From a checkpoint of a small transformer trained on Wikipedia.
Architecture: LayerNorm before each block, learned positions, biases, tied embeddings.
Training: 904M tokens, 6898 steps.
Each number is 128 + 24 x the weight over its row's rms, rounded and kept within 0 to 255. Layers, rows and columns count from 0. Numbers have three digits each. The size before them is the row's rms in percent of the matrix's.

# layer 5 MLP up, 2048x256, rms 0.0818, rows 1029-1135, columns 128-191
098:157125092139144128118111105160138152134138105143136114127124127102139127116099152089142113092106156113164126124138129144114134110098134139143115111142072103149123113137163151139145163141133148
097:139162175157114139115129130162142121087133098162126142147108125148138144147095128076103109134181112176107121125121129117185156144121069150062096122126089109119103128117158137082115097113105090
107:143138165102141163123141094121162122128092142153124079113178182175143122127143134120121103096122091115125106114161140124104080109153131124145166127103090066103118134159189111141142106122123111
095:118109106126180160133150096166126132112124126111152083176133067156118164114193108112134148138147143111113067099168106074142106093116126095112145129138117133130171126185146097115138116169152126
098:123143135121101120119173111135153105131120098138088121159095136079112092122121112109137107125106142156128108086139142129132175092128117125083062118153103136121126184155104137099118135119120135
095:122109133136129125107115129137167119118131150088163125119116135127111140124173072083106151172116142144174066140188159105113088153105135132141113099086127117138155125148094106119123159101141104
097:110085131117128123111129135163164118169099097100116110127122156150158106119140086136144100135097133129135144127124121139140135113106078144154152116137100078096143174095100119126140116115158104
098:131144111152157145135097117160127141125148121165135117130109170114152099127090061136131115087107128123138151089139135107158152155132117123117195125083159119127123141113177126100123125156127100
103:121132093122122085160109112134138147162102098090149124135116127130145108110127104121144090148116170107135147101156147149100115132143141144135104105193104118089070127111167148114173164078123105
097:165087120129120113129094094132166136148137165137107122155131139151121102120131132117149113135131151088117148173145107117127161122087133118138157123075137144154152104148135153130130146135097141
095:170114116183128089124125137132126117118142124109100101174108166148148128114125122087143137166128100145127126086116138113093164115111163120146112094141124122145143127108149099116136187099091128
093:083092098154203167146137122157139142151109174139053167159167136112095127138126122154102131068175145137177120137157129102127133118106112088127119120117120127126106131119123121156117150158106138
100:100151127143147139152160127125102141151095117089103100166084113098131135084135126113131131094166102096185175115160117135164161071114099097115093150147132112109137152123136148137135119143128098
094:160130109150103146136115139134164148089127155170165157155171131151136125137120122154090146145112110095117143128169136135145108115110151151107109135132147132092086109172111140088137145119164118
097:132110154159075109105119154117147128140134129137151160174139141091121142149161090119131081135142169119175086112124155122138093120114129113195148117134117105130120088153117166123141113161101138
095:077130136132118133091146110119148104116174102132159097142142122104131157114160125146131137140119169156108135116172147109107129125125144147142125097110151119100154192163109117094121103116137108
106:137136109159123104145088153143106096152123138132160144138131105126133142110116145138125125154134121136130146131102148126133134116080177140202149101145124101141126110125100128137162073090128120
096:158123129135147092129079151117137140145123144121134145170161099126079141120142134106137115119177119111093130144114153143088105102146161187095131111106117110123143114143102145157124113180109143
097:142097100149131138146111133161143143113082109136135097119165116105118152114151139126118142148161137134145122039113164099128123104147079110122095132112124124172123145152130134145138095141091070
101:100164165132085119122120137148132144122197111064106104142127131156137087098086120132124136111147132147187138099104140125152121119155118110139125142109160121088137100188149086096139159125098136
087:122087115186138153124120136122140141105137170093108164141128132121149100137117129101128131145106160111094095084129156141153159122158127163125143091124121105132136164128136130121120128127158160
103:104135163109139145111127152141120097097151131106123121114099134111142136113111156103194124142121089151112128130113118175145142160125135101113136171138131110136103154096138175149084154111185148
096:093152071118109139097110131110149140113092091116102130069052113097134160118150109171083143142074179108079095127145117174166082159147173125084121143120162139126118140167131138124148121152068125
095:099157154110133152111134109115121086098161137162110190120162118142116079067193104115144166104102128147154117114107108128134131124137128175112111137137146134106113104163109154108131129168144159
097:147144121134130136137107093162120143172105130106126140120107159142125146108148119142130173150087096125104115129114132132153139116142121123127133144088131103099121109125069106115149128160085127
103:103169148172135177107107109140187148139120164133179118129081143130113154130100154089097117155165118126168132153107140141076143147149117169096110138102133132135120101096141090146126107153121158
099:127155132104139155115091115109123081115116128096115122155120088167141123175144147116171123136093112140113098104142167107116138095171152120128127160086139114142120105128104143130115110139118141
092:112120142111133135123128117128144134140181173173181096157167111117116094131151141130123132126118111190147140099161098189174111126084140159109137151123128155117131147138105132133134152124155080
099:137143149129155103115118140125101137120163154123157112124147139121124116143150113125122126195132081100121145143138115172154096096105149129145141111148156124101130164146137180145133086107136114
097:083140108155120114139131096136098139157114147139135152136122120149112121180131120154151148128140153136131143130143126098164103160124082127116122148149094139101122148143144160129159070186099125
085:108098122155122145123156119148121147111129097108168170125143130169170121121173120136126134164141147149128163126156130085104108105143111170093176139100142112153104118111173146120133128143128167
094:097111130129167136168145167088160103108136093134109116116101112148112119157134159107149136074161144155146164087126108097122113138109143098123076147091146116156151148089148124141102096110122113
093:106130143124156138132119079157141117134108097119123156103073144166118095187092127116132139112094107149123124128113105139126109143123174088157100130099120090147078137108162148180122113084095145
098:125161095150142177116160123168158096096157107139134145102125121144157108121158079149114110133133095099134124131083142167154140147159138072139073122111177122089106126077094134120107106120112169
102:135107132129129128110118146145078101137134189105116141138125090138091145135155109085133113132089092118166158116117115129147103158118097161141122142128114135111130170128179102182178133136137122
099:128106152111151122128094132082139101157129117105136133128133150159110162133164098088128125135173143085096103111139120129134147119144133112154115092131140090095115147164139129115146145128139098
096:146157114121159178160109121113104172135116108148126124158122106081147116142151094100099138103154111167181105132154125121111095155120122121148100113136164142104170119136135113146109113142116116
100:121143154126143168116098170184130144157175128104122108142111062127108139121108146147137106112132091108146158152153119137102147090117132170102138159123126110120148143130126170085136108126102133
094:128149139112147154120167063138159088081131130157120093114138100120138134148106135097121102109137136103134155083124175160123153124132170090146175151129118125116125090144141143131104121121117149
102:094140139126156130132096138146089093101127128133123080116137147133186131122109095159113144109143112095126112167148143105143114124161086148163125077151111126079144117145177171124161161143121103
096:140151100110120138100189156132092106131142137134134099070086128145141122103119113171099111093119129162141129143160171162168109105138136145136162135080139056121088100119126134169106149155112142
103:148149133167150116104136145132132162125090135135140120100124116143092157127116129110121157117132102100146168102132169077181127097109143135145152130089117161117114126140168112155115158141120056
100:092170116126134101116070159142132154072140163145130124163141128144093106137141122137133082164155128180147163127133132131091098124099090087118120095152124167112126142094113115141146148126148171
099:131146104099129141126144159120166151123097145096141129140147132152172148130179123082130136127131147109127109160151143107152111102115134151152138102125059122161148129098104108119161125123171105
096:154090154125110077124100133080097142098119113132152098091158118131156141147100150141129162100156112115096124120118117138175136095110155142096102097108128128141117126103130106141156126109104146
100:149113130155169127107142143101112113127149075164167120147136103170102110100145130071114155151129137151151123143154162123148143087137137115164138155145100156108138098141134151118122088158123120
102:110148164163147133161140106150113169155098120082128138098161121142113117167133152102099138155103099111144099131105137130110133105127140133114103099124113115120130119110156126110156093143078154
104:129143114110134158113149151158142100126098098123131158132087136114131139173115143108135111143172164100108100125143116153133135125133141120141112126128101119116148093102110129156135105119107155
105:158103131112122153152126109122125131077114130128139133111107157132145145127146127108130149130136166126188131104106119121110124130096142127139123129131085159108095130136150156116078103112121121
101:094179146137115151131154102121136129157157156141113129111146146163133089134089175131171118120131123111129110146108175128128161129150114102115139128121148127116110084149120162158135100135107108
105:118100073113127098160146140133116169094090132103150140129180122095151111059145096148131116149121084091169134130171131117143161102109139125136101125125096157098147109133160151116106167126101154
104:147163118188150118115174135131112179130134104099098093072178116150156126197118177070127160161144135127159142138114142112130116162093080107092166129111074110115152098143132128074152126173125164
105:113166134097105137111143073114127121169107140125133086142147090169172131119110096097107132114107070134125131115129142126144165109128155143132136132133110089170164138157118140091105132137104134
105:140144101100142138139145156147143137123156111123122122127152165134108119145112130118173120097157104116166102143134141108127138169166136139133110143097145121153101132169114124128090122121118147
104:143153112175106121137123150173120125151131097114140129066115127120147126155137147086123104155165128158122114145103135093149119108136147068173177130133119152098170122133120109150128117117146113
097:107154150128072144118119180129144113116120141146136172160178117122134164099148151116128109120141119126119120136108153135127134138142115167155131124156156083093132167121068107150152105133139126
091:154125135176114116134142102131157119107136156162129158116136111136166152108131131136123085145135117172111147156143121108122126123176096149132076142111150124146115111093098132156147156109149138
099:162100163120136190132101119151125111143184166133117138152137078152123117132128167127161164114122141095144082162101140096109181100131137178099082160136117147138122152062153124142160122138120160
089:140135129098135179161103103124138122090125118144134123093132095143147113119172115136147130091112139138135114115177110141123077099122111095144102104138127125132130110147146126121159120149115114
093:155170137141156157171112128075152098124151194099088119096152119141149120145145184137158160130122102090151119158127126144124125116122148070161139099170145103138104135127129120109151166106112127
097:138123142140090098111108122105179144126162160133084194120129131128125134085121120112166142128102139109146128108088134152134149107173158128105138129107106137123142109164113167127160155095124144
097:130076134119176129188107114111097108120109143119134127123151073171110167107131101135098108152170130152112116144142171076123130078128105134155136132113112084122118146145115128112118176101109111
099:099154118127119130129176112122127137111137119142137124102131131121178166118181089084055107096121133088117187124136140168149182174098104097166119122133113112088140108127109119138122137094139138
099:106085140127150126157141146137095094096124113139114162084145085124155131156107120145151138142122121141156123109112105141126115156104137100090102128127119153117161145092110112109092163196090095
110:123135072155192143125109120110121066128090073177082093116150122115164130143106115107107095116131152128158099121099135135158112143095151120131102134107137094113137115120131143131164169175115146
097:102141138136138089123113138139089131155093157106173127086097153118148118148123155128190096100104157116144153119112134116130125133121076102117120080111127137126114123150137114111108156139137158
100:130153119129131133147173124077122170098130149139132073119138140149092094133101122152102113134121151115086127098113128121153100125098113138108122072090105095128135153122159145146140111141152114
098:141155135121153113119115115090088174138127131125115118138125128128159137116143108110094143125137104093090087159113120141120137130157134159130099144141133081116130154155151145130156132087102088
109:117161100101130104123129148131134106096145147098130120121147130113113119137167102072104118125160151102150150126132144106114123165149139177174147155091109139131171122148167107154134106127096108
107:118084129154079089098113152116136165153115161142118178186191143091133131129085112132112118117145163172141133142089114096155128077131123123116119163120159121137161081143168124148164169150148114
097:099177148112131121061095179127108146085153133129151168129115133133151119164101113121159117123155147158140111127126152124120137124126111098082134116139124139152137099117116122138154128111118141
097:131143104119163103094127162139170106089113141100172118137164122158094121146110089130127143156191112140133069134120109118122131152100140078165160108105135146162137129115161120098135138086118171
095:090140092112132125145159131136147142128145131112103126122121088129125095124170159158106128128144113138108113156106144123124155119081142113126118110129152092147179093116106106120139122140140107
095:144113104135107095126121137165120089135076187144134074181136119099110146154094143160131090136149092105090084096068160149146112120109146101146101094145132144158132081117126172099117119110131165
095:131150163114143158134101100134133104111092100141150085145105088128183131120093156141126106122145157152083112126153156102137142112098156124136109164106111112143134140120144098135140148148096159
098:078153124159099120125129194124135143112120123129115105137125111087137151119134107123071116154182159116123109097130109144126108128118101138135101104134118115127096141117162161115157117145137126
105:163093148138123145146143111106151151109113091157148145130116094119149132083133120098094065123144165160146132131098138134150146122073142118091129121110145078107098092140125172135187091094127111
097:123140143128128119177138152170132089104139126146121121123122113146115140174119141088139140132169084135138112118109115133159106119158142145124145128079146142128113112138129168100135127131160127
103:130179139132175144161099105108102114115142140136113152114094097077147080122124090136131124133154099105176131108109179131159163135167148156107104152140129143118121092144117161135111105107129139
098:133114094107156131168206121130111135109140161142137103133109072174112133133160133127154175123152155130130134117104140103125134114116147111117133096141117088143116146136141155106156120144118112
093:178123101188171145124144115133141113141134137114109148088162116134112131116117132141105138101175105160117147168130072093132090132122131188109138138122106120085112100146121166119150105111152164
108:092090121140119145139129126140168151140091113126138126128145118113172124108136134121117098138110127136106091109131108117172129104143120158109128143140126127176121118130104135164151112156138150
093:104098122149128130141184071185161150131104130139146070179085130082083114093117101126121136132147121143144136132101109149114109154131097126128089133133127163159117131131123137089142095148122133
087:117103112169184169120137098153139123119128114127180159139136139166131117159117109130175111107108089110092136134128131093102082142140120098100100137088158127139121168138141137082131100147135128
088:148092153157083117138169094123132132129144084135144146092133109153125125130159124128103177149165156117160097118137144131160129122119133140133164125152148128141127112160117146107155125113124144
102:125125138164103089090135110119137154156173150157133107124126158108156129154140106151122094142139113142146160134160086155123108133168112131132118147094129172101171148184171131108133109122145181
095:122146076084104095142095088125157137111113111100176126168105169140114093173130106123072130128136117120150118133125077137146145130110098110131135129143113178114187110124107161117119114131131085
109:127126132166116125135149101113098112123151109127085105114094115129111105113153111127108096129107162103139113165070123126120114109168101113123173157182131112178168107127117100125179153119124165
091:108103097163108182137132102120115131123108122150135102122103113104158085120135097122116102136131111118195143131150154134125079119157143125119100132154201093107125118125101115104117129148115122
093:144175116153137122129144102124113132171147149067147143135100095099146110150176144159134126147120152111147142129090145083143144132140102099120125151131171104129157106123134070114141140112152123
110:148149143109118133155124123116145112103131129122105104140160104126117127149179116138139124149126152161159109152141157112102141147165123161084127149116141143117121159115150111165082129176106107
108:135141144103148133101107163125100135129117089121133154146147143120129123124150153119101144118136129111169133143071126120157131132120154152109167126044125157108139092147129134174126117144133165
103:151142145113109163136160123085134092126136162118117097138132160126102099139151163130114122124134123126114162210143107123137153115113154190067124109120086153109111104149099105123127123116154108
100:132132135104099134133128111118144156119174159117125166127128105107124142101128138124147068140113132137132090159131135146146134156134148148071157150124148117157109121120125163108104101157129151
102:115139188110101140150140118121102121109119113138134132161144129112153117131151095105119143116110124101119164123115099073111095108091150150122123141170079127165153117129131158146130111143116176
101:121106113088099117146105072162153115117169116130129142127138126148182138116144119104151162135151132161122113169123141109157138130152130123169137157111140127115139139113133129141130117129119082
082:144078114124138092176117134090116095167121115155106133099139134104138151203106145133124075118110115163106120176134160077126140141116136128136140125136165091169113119106121130103120109105107142
108:118144132130111157118151114164155102139135126124060128139146128152117145114151124144115082113116139109104110119151105112133169151118149114119140135131089087121133150147131137141120083114163157
094:110101132123147160153121108132129158147118115131119144141094127126084115103133090135177133118141128153152148134107167086128147165119080195141094123156136085108122125136182147153193141143112115
103:090140163148116158123152141138115165150116145117097123116103107167146088125079148126090142133146146177103100137125131148145127119129115118096092112140094115097133108088144131117144136122160086
103:126109156138108111164162161133118097148134159132133135157075135141128147151141118134135123130143112142146127128140163128130122089095141116113136142106167132118144143145095155127141155118170141
106:108099110113103109134110162067129085140139120149116137109179092174100106136114119147135155108103110142135139136132128161119139128157138105137111132109149134131157085120209156116113150154109157
086:163113095144098118118120099103101119099172159140134110125166123138137105135104133098144112106112111144137135190139145096090062161106151162119143151128136151099163125114130183093146134092096160
107:110102152137119119105142146155131087127105169123125125177123111103129124122141149160115165119139153124112143161145129138119171150095137124110141130133121149126111112130146131136137111110080125
098:163140094155148125130118091131098120131149147098109187160146181123138121138126130104130107136117121109124099092163157159102124113129136096136155122146108121121120083153140143109138116145179151
098:131118104138138107142123137129159103107099149144145122154120150114146155110183169122151107158118151126178136148096151133108124119095140124172098104118098101089124117169154105114127144133126134
099:097130087115127141108167151096137140116122087102104125154145123087150119127111136119082118100129133135147124108115135121106142162141133155118112107197106146129150162160114139092122101109068140
# layer 5 MLP down (transposed), 2048x256, rms 0.146, rows 1029-1135, columns 128-191
102:106103157101100139108151193124132120124106138119149086107137153155099142106181092145171120146137103144133137134102158122100112095112079134099160161145139074124152128125106096123115122094160133
097:080105140151137137120144123090159118121170116133093123095155145104124125111164156128144102109128098082135153107106083118119102103155136135148134098151125135119147144124174161130164112143119119
107:146107134107170117113141126153133132129094152148136150113117163174115100164131133143135119118123112108087092126147092185134117093105165134131108123106139120150124131153105107074162109089078170
102:169147159099152137123148148159157148117132111131113141134119177110141126129123107140095126126128133090138167164101096164116117125132110145121104131130107111078115165121113070131106122094094150
099:153126117062085124148137076117096197141123152117136140103099090134171144111164100171105146122138129101119074136104083164157176110143142136132133137092147139114108141155142133118121158094063119
089:126104074067119095112113142163123133144140129101111112154116132168098116110135110155146148169090146157164129121123141093151138156115155099094112122107175170104155055117123112144150116124127118
100:157098170101123127145090075109102170186076146122119125091124146147161145086131134136138145131108162148109139116158125158182111088161120115112106089130125105129094156103143130144121151115106158
099:097131143142108115136130087135135131153101118109117131129109120129136127132157096112106149124163104118112129121129123125118085125142142114106172100115083116087161116141138154134186160136152155
094:133129129132106176131119141083144127122122120141105122173158135117112142112120098097161127122109119107117122111104134119115150111109111102145198171138147112148149137130098133132123126124127157
096:105136173175114147102174126121133113146127126116153122126113116127161159122119184138120135083154133125127120141104148115132105183134118087088094114124103112192128106111059144152107150079125147
101:130145083109115139119101140128141151120144164102132095092169163112090103133084110130120160090136102096158174148125135144126131105124111122103100131143085141178096139123121087165100133124136160
090:167127094129083138111127144079105099126119149136170100093119078169118104124154119096196116114130108152116134094097112164128154162165121127146130149119140117094121187093147110146116121143154160
101:130119178140094102140132107112144130124140145116132094110116139101143124139137126111168137136111132161127112138143128122173090124126089117142104161135137109123102128154151137121102110144124148
092:067116137119147095100128125166138137160101097104135134122095079123137116146141164145131135119127155125140123096161119133165117142114095105113136123198136165134101087147111129096105112139092158
095:138171118101124082128092123132145106153118114126117096092129143147119080141152118148108128125139169140119126153130102155082105115117150167135148083133133127159117162123084093128138100146109138
102:171125110146156107142177170146166122112091172141143134123121100110107098125133138136134114136095101117045141118163127143104154128159134104073153149162159124094135133132083121137115157111075084
103:161111137130150106120143151148120148126072145098153119141136152123113129123104105150164158144150105110140147155163149136103163109116133165106142091163135113163135154098104124098136155124117123
094:134109118083094154110161114152086139154076116112150148141133155126123114115158113158121125066123163099111119084151124121151100115148162130159193132126170155100177163134125097101144141139118168
101:128111142153128175124116101161101116134096132180150115118109160099141111151102137080142113128091124111090105119160105142147152112132145136094153144114153122135119131136113130148121151121121128
110:169095130130127108151085091122162135149102113135113132132102130118148137134132137117117179135088108112131112113141131125135103158144089096131150117150153083120124156123138107175141112140147163
089:146130126114145111106095138163137149089151143146117100136197104142136136159169095125113090143180135120173141142134162075118096139169125116114110163103172142162102124080149124143148121127132088
102:086157111124119128190080124196117104094122109113122156151090127144105121154156096125124121159121138050114133073128124114148161101139120116116156134133111152094160154087120101164172091152118149
098:133107128124124106109144153109150115134145164141150098161083148110155138114077116104184140123144168093091156120108177127141152100150133127116129157109136085184107103137169114120116105127120159
105:133115085126104123168167127105163136145103120141110140122098117087147135128084145115158147108162130113114143082092144133054098118148121119120115129159151126077085154135140107132132108143151156
099:150167154132139143162136146079127064105102140126129113141127142132141118100175120093118094166120157127160139115173115131082143137171102113139128115139143129067169065130175115149160146134111112
103:156098115131087157195156143151123121099116144133134130105126105177147104104090134203124130127090175135094129127163125134150112115135126175157137140162111134140131145129131132091082140134174092
099:123144112090139098129148116148125166135108147108138116101109148105115126140108138133144163171131101113102118140129121131101142093093190149106120158137100115111112146120131147160111142124180158
101:088137096152127170151152118152132127121136178110117125090079115140099138105117141118098146088088137086145116134126119116099160088131105087164147111120088151160110148118132126168124114106143136
103:137132125172147115120148130113145108133152151118149137099123062140131120117128138111140146102169091152098125110141089124133087099172121119142085102131129129135153124114115126135163160195121109
099:138119137151106138124157118148131133149160136100167147099109129204129123067131118150132141132106124144103155141100153116118112122108120161130178127110128162131091122105106145141132125127129086
078:124102154131141073146133094132109136153127084143142112144167107113136115110156130147121153111115158188129124130123115150139179180138122089137120106081096164120125095121128147131128138141148117
084:164137128098150121105096114116130146122131185110185112152140103141199158100139084139159157123102120142127131117162160135149137138106107163122149138144132153112134090125100106119156167156148171
094:113099126118141133111136124127089125152142166125105091145127150115123189091115131143123129132160131113121136153147119110106051120126116155136158084115103174117145122166093148097107117132152139
092:114102158118107100083115116121133140149110139130124147127093136128075115119119083120141102106105079099137134122125084131167085144094162139137131161152124181129139131116102160124115138107130141
101:154146145106137158129154147091111136111094111187140113148120119135136087144142106115126148100161170082137128138167111139107122130116181137140166111134098115162152126150066109138121137150139120
098:097119135171094098098103125107100144152152149184086137112164093119132120084129130131129120115152174156128147161095114124128158093117114110105158141159123164120118149111085096140141133116132169
097:132124145148075110157133130108133132147146116130101080165153176137103109132147124091150137125105101147123088151100127138145150176156084120089183157146110147117135107129110120162137078099128099
100:085135171167109101127127162170122151114114125126135124092155113089113121114144178126132078154153149146133072119105158097140123106123108115128155116144117131118158139123170133155107164107146140
086:165128123130094162107125193102104146125147158128114153183110120121127127159129074121128147135113144118113131155116120121127092144115133128111099135127140126139165144098089108090088134153121158
105:140109103101151120159165138114144144147111115108165098097150116127105135165104141118128100090121137113096137131103155093132141114128095129120159137109174171152105119166151151115172120156133137
100:153095139108088120127097121087149131155092091094107117153087144181112119141105141110145162160124139176093140149123114080096096112135155143158091112152181166144147164113107128110130096145148124
107:108090126120105139111108154123192135087102149116158123097071145101103115149156108174120098165133154128133114107120153162171113117094114170130095128121157136162116133087093139152136102146130097
098:138100165131159141123117109158134128150121092170129066087132153137114131091111129094117144157120116080124100065144122106149144110095149136132145187116145119144183086152117144094134076164101134
102:075124122148117121109149153120124115098180182127136142111118171139103106140135124132139093162108121114157168110135152136140152130096128120135081199112119111160138088093122110137148143169140142
093:111093090124129105154171130124093180109099119138142184127102091120091067104153160133127114137119115133114142099136113145186123084131090158105099161167158145145137130124110133161110128152104113
113:122109161124142118164158077131117141136134107156096157076120170128114139123080116102183137137121123094122123129161092131140116138114079105108117118144131128125091104154128144091076134170155122
105:132137148073132117108171135092104122113141097092121142133103148107122135117150140160105104146145142121102142122102112112139104151082130134140100111158165162122145133092108100152129125093117110
112:149150121142156121140169105097123089130095128111174149122090136123101161131154169094118122151139136181123146124136126121121103111147145109126086123108099144153103123124129143098146110115099126
104:160151153098138163162160183117133119116112133094113099154143125084140093138123115157127175175094139162107120140130133081109137106131135149146117087081145100146134154103094114139129170132143111
094:128094143114160168113122126152155094128092129098131074139121114126096120125129153096139137151133109153098178086143125128145094146103098097116143111145121136098109148127130157111093157132160141
103:124129152126136158127180120084133146094146111115104141115136112127130101110115140124120154125136091156104091143127130141156142148131081129129134143147127129121142128115166106112143152123184112
108:132101130101143163100123119109129115152156130134128140109098156103117137144093131145132141052122097128078115120131142178145188118112160128137150099131132104101110097191116114123112125088111142
108:150120099165113120132103126137090130126112115130139131124107154139128069152165111139145170163090140080165102163157123126130131157173138164098119132166130141093128165108125135160138153107133122
106:131123119112125116126094146149127129138122090154157155116107146129108163116181165137146115137129106141139170135132152191127116126115103104138144121164128086090120173140130153106077094089108145
096:120163140182176126128148119122152136128158126147139147150087180148127140139126130099114134100143118134165132168137148126126132156126109152151119098105139137140133064132086114144133094137132135
098:139115123104089139132145132106118106136084124069117165109155118163140105140143171130159127168093133137085128103098101126136084118166108138127102122124122106124120134167165100122119144176161175
089:101149132120155161130131108097128117118170098116103119168138086140088141153131114116105123151164097147082099111094120126143145110146135159138156148144113124119110121145180151120156098142111098
105:131161114119146117136124133110126115137159125117123151120094115144098097130145149139143141127131149101132092140147149103124139165102118123124118124143145119182133109171118166101138121163114130
081:132080105147141123074094135165089147159146182136162124158125175109120141140113111097136129125082070121171162158130101146141155130154153100160163126134130121110119107121123144147157154141119147
091:115101146123113109087102153142098155122142142173145085155150151128137187120165106090146091136151104102124130116097149139128125149097134162071164111108094155139113111110116116140130117121114121
096:123147159112141126141108151111085114137116116131137103101106096110128102140144122091102122082128130128135132152095098123127132120131133090111068119146138095165114147100109125120093087163118103
098:093146111133113108081124142091136129123154151093130121106153132120134180117125153128088087123146093137113149138119137164116164144147134141119123108115096138082156126127124124147100092105114184
098:163145139144131123110114137132130128180133150109133141102118105129045091136143115133179141151104146094118105111162098138092091111137114146126127148129126154163133129118083111098112127082124157
091:122181142096118129115128139103138110114168172090082106137150090152094149079117145152196144155186122108110143128118117168096138135122147120147138125178132153109116110097121131106128119164150145
111:115116127131119136116150101099109131120142118138150117104125109105089133114116125151108102149117158200101158130094122145153126157110150149099086127142146124130111089132111095122130102154146112
107:132112099132119188143166102144126159114199127157129129102117130070130137104115131129085138128149132092128097126166082152135099129154097128143130170130096159128141187106123146147170123153109108
103:170116138096136152140127145095130140137128101143141144113094120199123122099182152120179142100128120183119125135170160135104102125114108096150129201147125144147106163180066108146113107108151120
097:082086154106125071132103112130139136096150156163106104117122135142133125108121103119167156113121146143104150087131079115144117100119114088122147089134126130100154109073120152154120140200134094
110:130117101109090161127159109156131135154133079134097136139117146136131118170094108113082169129147173159156100117175143138116132142190153134112150122131132123129118119127120145202127154107099128
106:139118141123138136157167120136135158118130139131083135150176143110150108115093118146126113111123147116118127119114140114101170075133108102143115138144115162101094130107092168115116110125108125
101:100115109128084107158090116176153108127179114162137152108128119079108107112094117156107161114109094136172153160126101162152107120108136117144081136070131125076136113146119149094107097112154151
095:111119166125117132145123143127174093137140080122101112119111136124139113141093123107137138107162125094102136113141104132135156109160131155143145148104130147119122141134103185129119141093176127
098:140112134126117142160155140138121121167092109161095104130156140178095110117085120135192141105165103169143125133123060133187135144148103116163131170137121129096102104121158121103117137154085088
090:171145133171126153103140084118162178116115138170138159133119133103104165141122118128151086108178103123129133145131131111108098150112159176101127112144096099137161113163145118156155114149131091
084:114139104086133108162143138094122165125115167095105078175137134157140098091161161143153122148101130088192131101080132106106144158152131134134125113130140142135148082143144126110119131104133129
101:126139097110148106120143122152147128140094122119175111074163121128139143126139188129134104121118163158103103102119152105124108137154172095128116168134116108103101145132087140140091150120103130
107:147117149139129131120119166137174138112156124105087138140113158154078122112136138111109134120136092152055137120114104153123162105179134142119116127130106141126096119145130126092136117113108156
096:121110140119120173092086104147114113142084124171136133182113125105110148172076166153158097110124130142172174117117088190115151152170131137127154128086169103158109111161124098118096127116126126
099:166123145070129136116074137174140127139130138156110124118117121152139110162118107102123114140155159160111131170157106152120111106098135101157185154132089099079115128151129152122097162111119097
097:161144130149133111062125136135147130125139089110154150127081168136155141109090143098119130178143072108131097130143104124164159145082097111139146120140121132148134118154160083158104116144140131
088:141142114091103128155098097104102099135142089146142132114135124126118167108148097119153063121124114086108108137134121134162101168153156139144114100134136119111121122122118136143133129124151141
110:102099142131132140141120146124129182135133116146115087124105115155120115125124137089120151105136078107117104157121128171124128118101125131136111131101113160079141119087122111111131160101160132
101:101146104122157172115102105138163100080146134163139124078116200150121078144111158169131135131144147113102144190124135126116143107172120126156135126121099129110104153081145121141115126114127129
079:108164104130091168122067099127131154106148112132123139129170123072114164075136141130085152105151112124136112122130121118153143105096168171126111115115131128096141149127113112171143139133120129
083:136168114091145130099095133134160153117142173107099117163125105107102125131130090159154094138115124096156118159134127122163096113139126104120152126091116154135115132131157155165131133161118106
104:113150102123101147118142146159134115162121164153108132084092171108111123146113131137123132142097116090131150085110110127186162135134139080120133128109166103160133135133136114108127136136117113
093:135100133123136129108131165155105121148125107111128140130109111070140150110108165096123120151136111146148151098149117139099143095157116191128138136193147150121096151166161134159136139132139134
101:130135100130118087144139168177073158135143112145125115124135130154156131107124090142113125115143122132124162118108129182163130143171152082147171126101115103135108091143129108133114138166107118
097:071111130098131108102130107136179138153146143123138136124086119116108159141123124094163142105143121071095164127152106142129115152148107153089085175120109108149086152106152127150155125122126144
087:082090147127147114149121119162121121090116130135152091127186181151127163117056117137092100122148097123138106130132120147116118083126146122158166123112075154113120130129104099138144101157099153
101:118130117167152079105154098150139129111135112127124130139080121120152093152132130136136105072115151118139148099110126133135167131120113110127162116103084137151128087114116123149158097110100133
106:127156130103131124137133155116144091116125120134174145108124113136148127108082149125130130107092123092153075170156142128114121123114108120105122132147088135141131178142105107165140114093129161
103:131164130143116076120116126142086147125117114111096141107176120161120168111085161102163169116154159146139118130109127125137120129129092118112153124111140101104143142168085131121134124137159118
104:141104106092105126159114123149089147132096127126141120121134112106115136079121135115124155081138169146116136110131149100104110107084105156124095119153100134097153139125157160128143159128129105
094:073149134144140145144122123154134153113135137167131051165134089121121141111094096139144101135155162156160146118094121108122163117142146139168121112139072121119135141118157102127120165127154145
095:140141103146107138165110159103124134151112151141140113123122106136136141112118125108141109101113135146145105093111070097097178145105116120115098099134100112132121113147087141155195130149079107
079:154128122099102102112137150110095118160113124157085083115142144143115127089110124105133151130087101132141151105118129167130197115098161130147117119131103144115134108177158136154168142123119138
105:120125128144176140141103143140158100128129080094149128101170120149145110140155130106143103161126129145152136109144117125144153125101120131128124143130130153053166129106131125124154116090129079
099:122113136115141076166139150114136146096140112154097192144118102133121149099132150145142130108131119113095118103139130099155105162113143161126136161125130125154114137081144095110114128132134126
110:113144133124148091147128089162157158140142116116118192146127147055143136112095116159129091135160113127125138099148125123126143089161146132135111096115169156122120142109166100142121141156159195
107:113122114157136145097141117125172132122133160119140157116111091161134138121137086117083167104151144159143127135113164128089150103088162147132127115130068127103139163113146149101142144143102164
102:120126118105081132120134137158125163121107147100100138141128120168107068182144151140161129146135147132093106168114124131101104136160129160113091107092111116118155146095101112107135139112135130
086:129101105110144128103137120131176104108144167162170103143123125142116145068134137172160137108127131089100154132081110092103096144130141160103146183140084120151143147143096112133152123120103133
107:150147126101152086156104113147125114152117167145125176101102130145136113121126131158155143135125134139144118088107115117113163115150131112071119095174132187133166140128132137134095125116120130
094:102161187159146159143139140110120153085095130152122119151151105158174126158136115114129146116129100157152100143110110109100162122152120138101135136109120144149102138111129112141205108101122082
095:143109157155123152134106099123134130110159149097136135135157121099157111112154153080110118155116108071116141143147102153135112155125127147124126160144122127097144131130106177153128162144175125
097:115167143108132079082122109103092130153126185155089125092139139133149122115159147126086112109175089141129167126123138189175119167089118115103104182172128175154092143150137101146133137119116139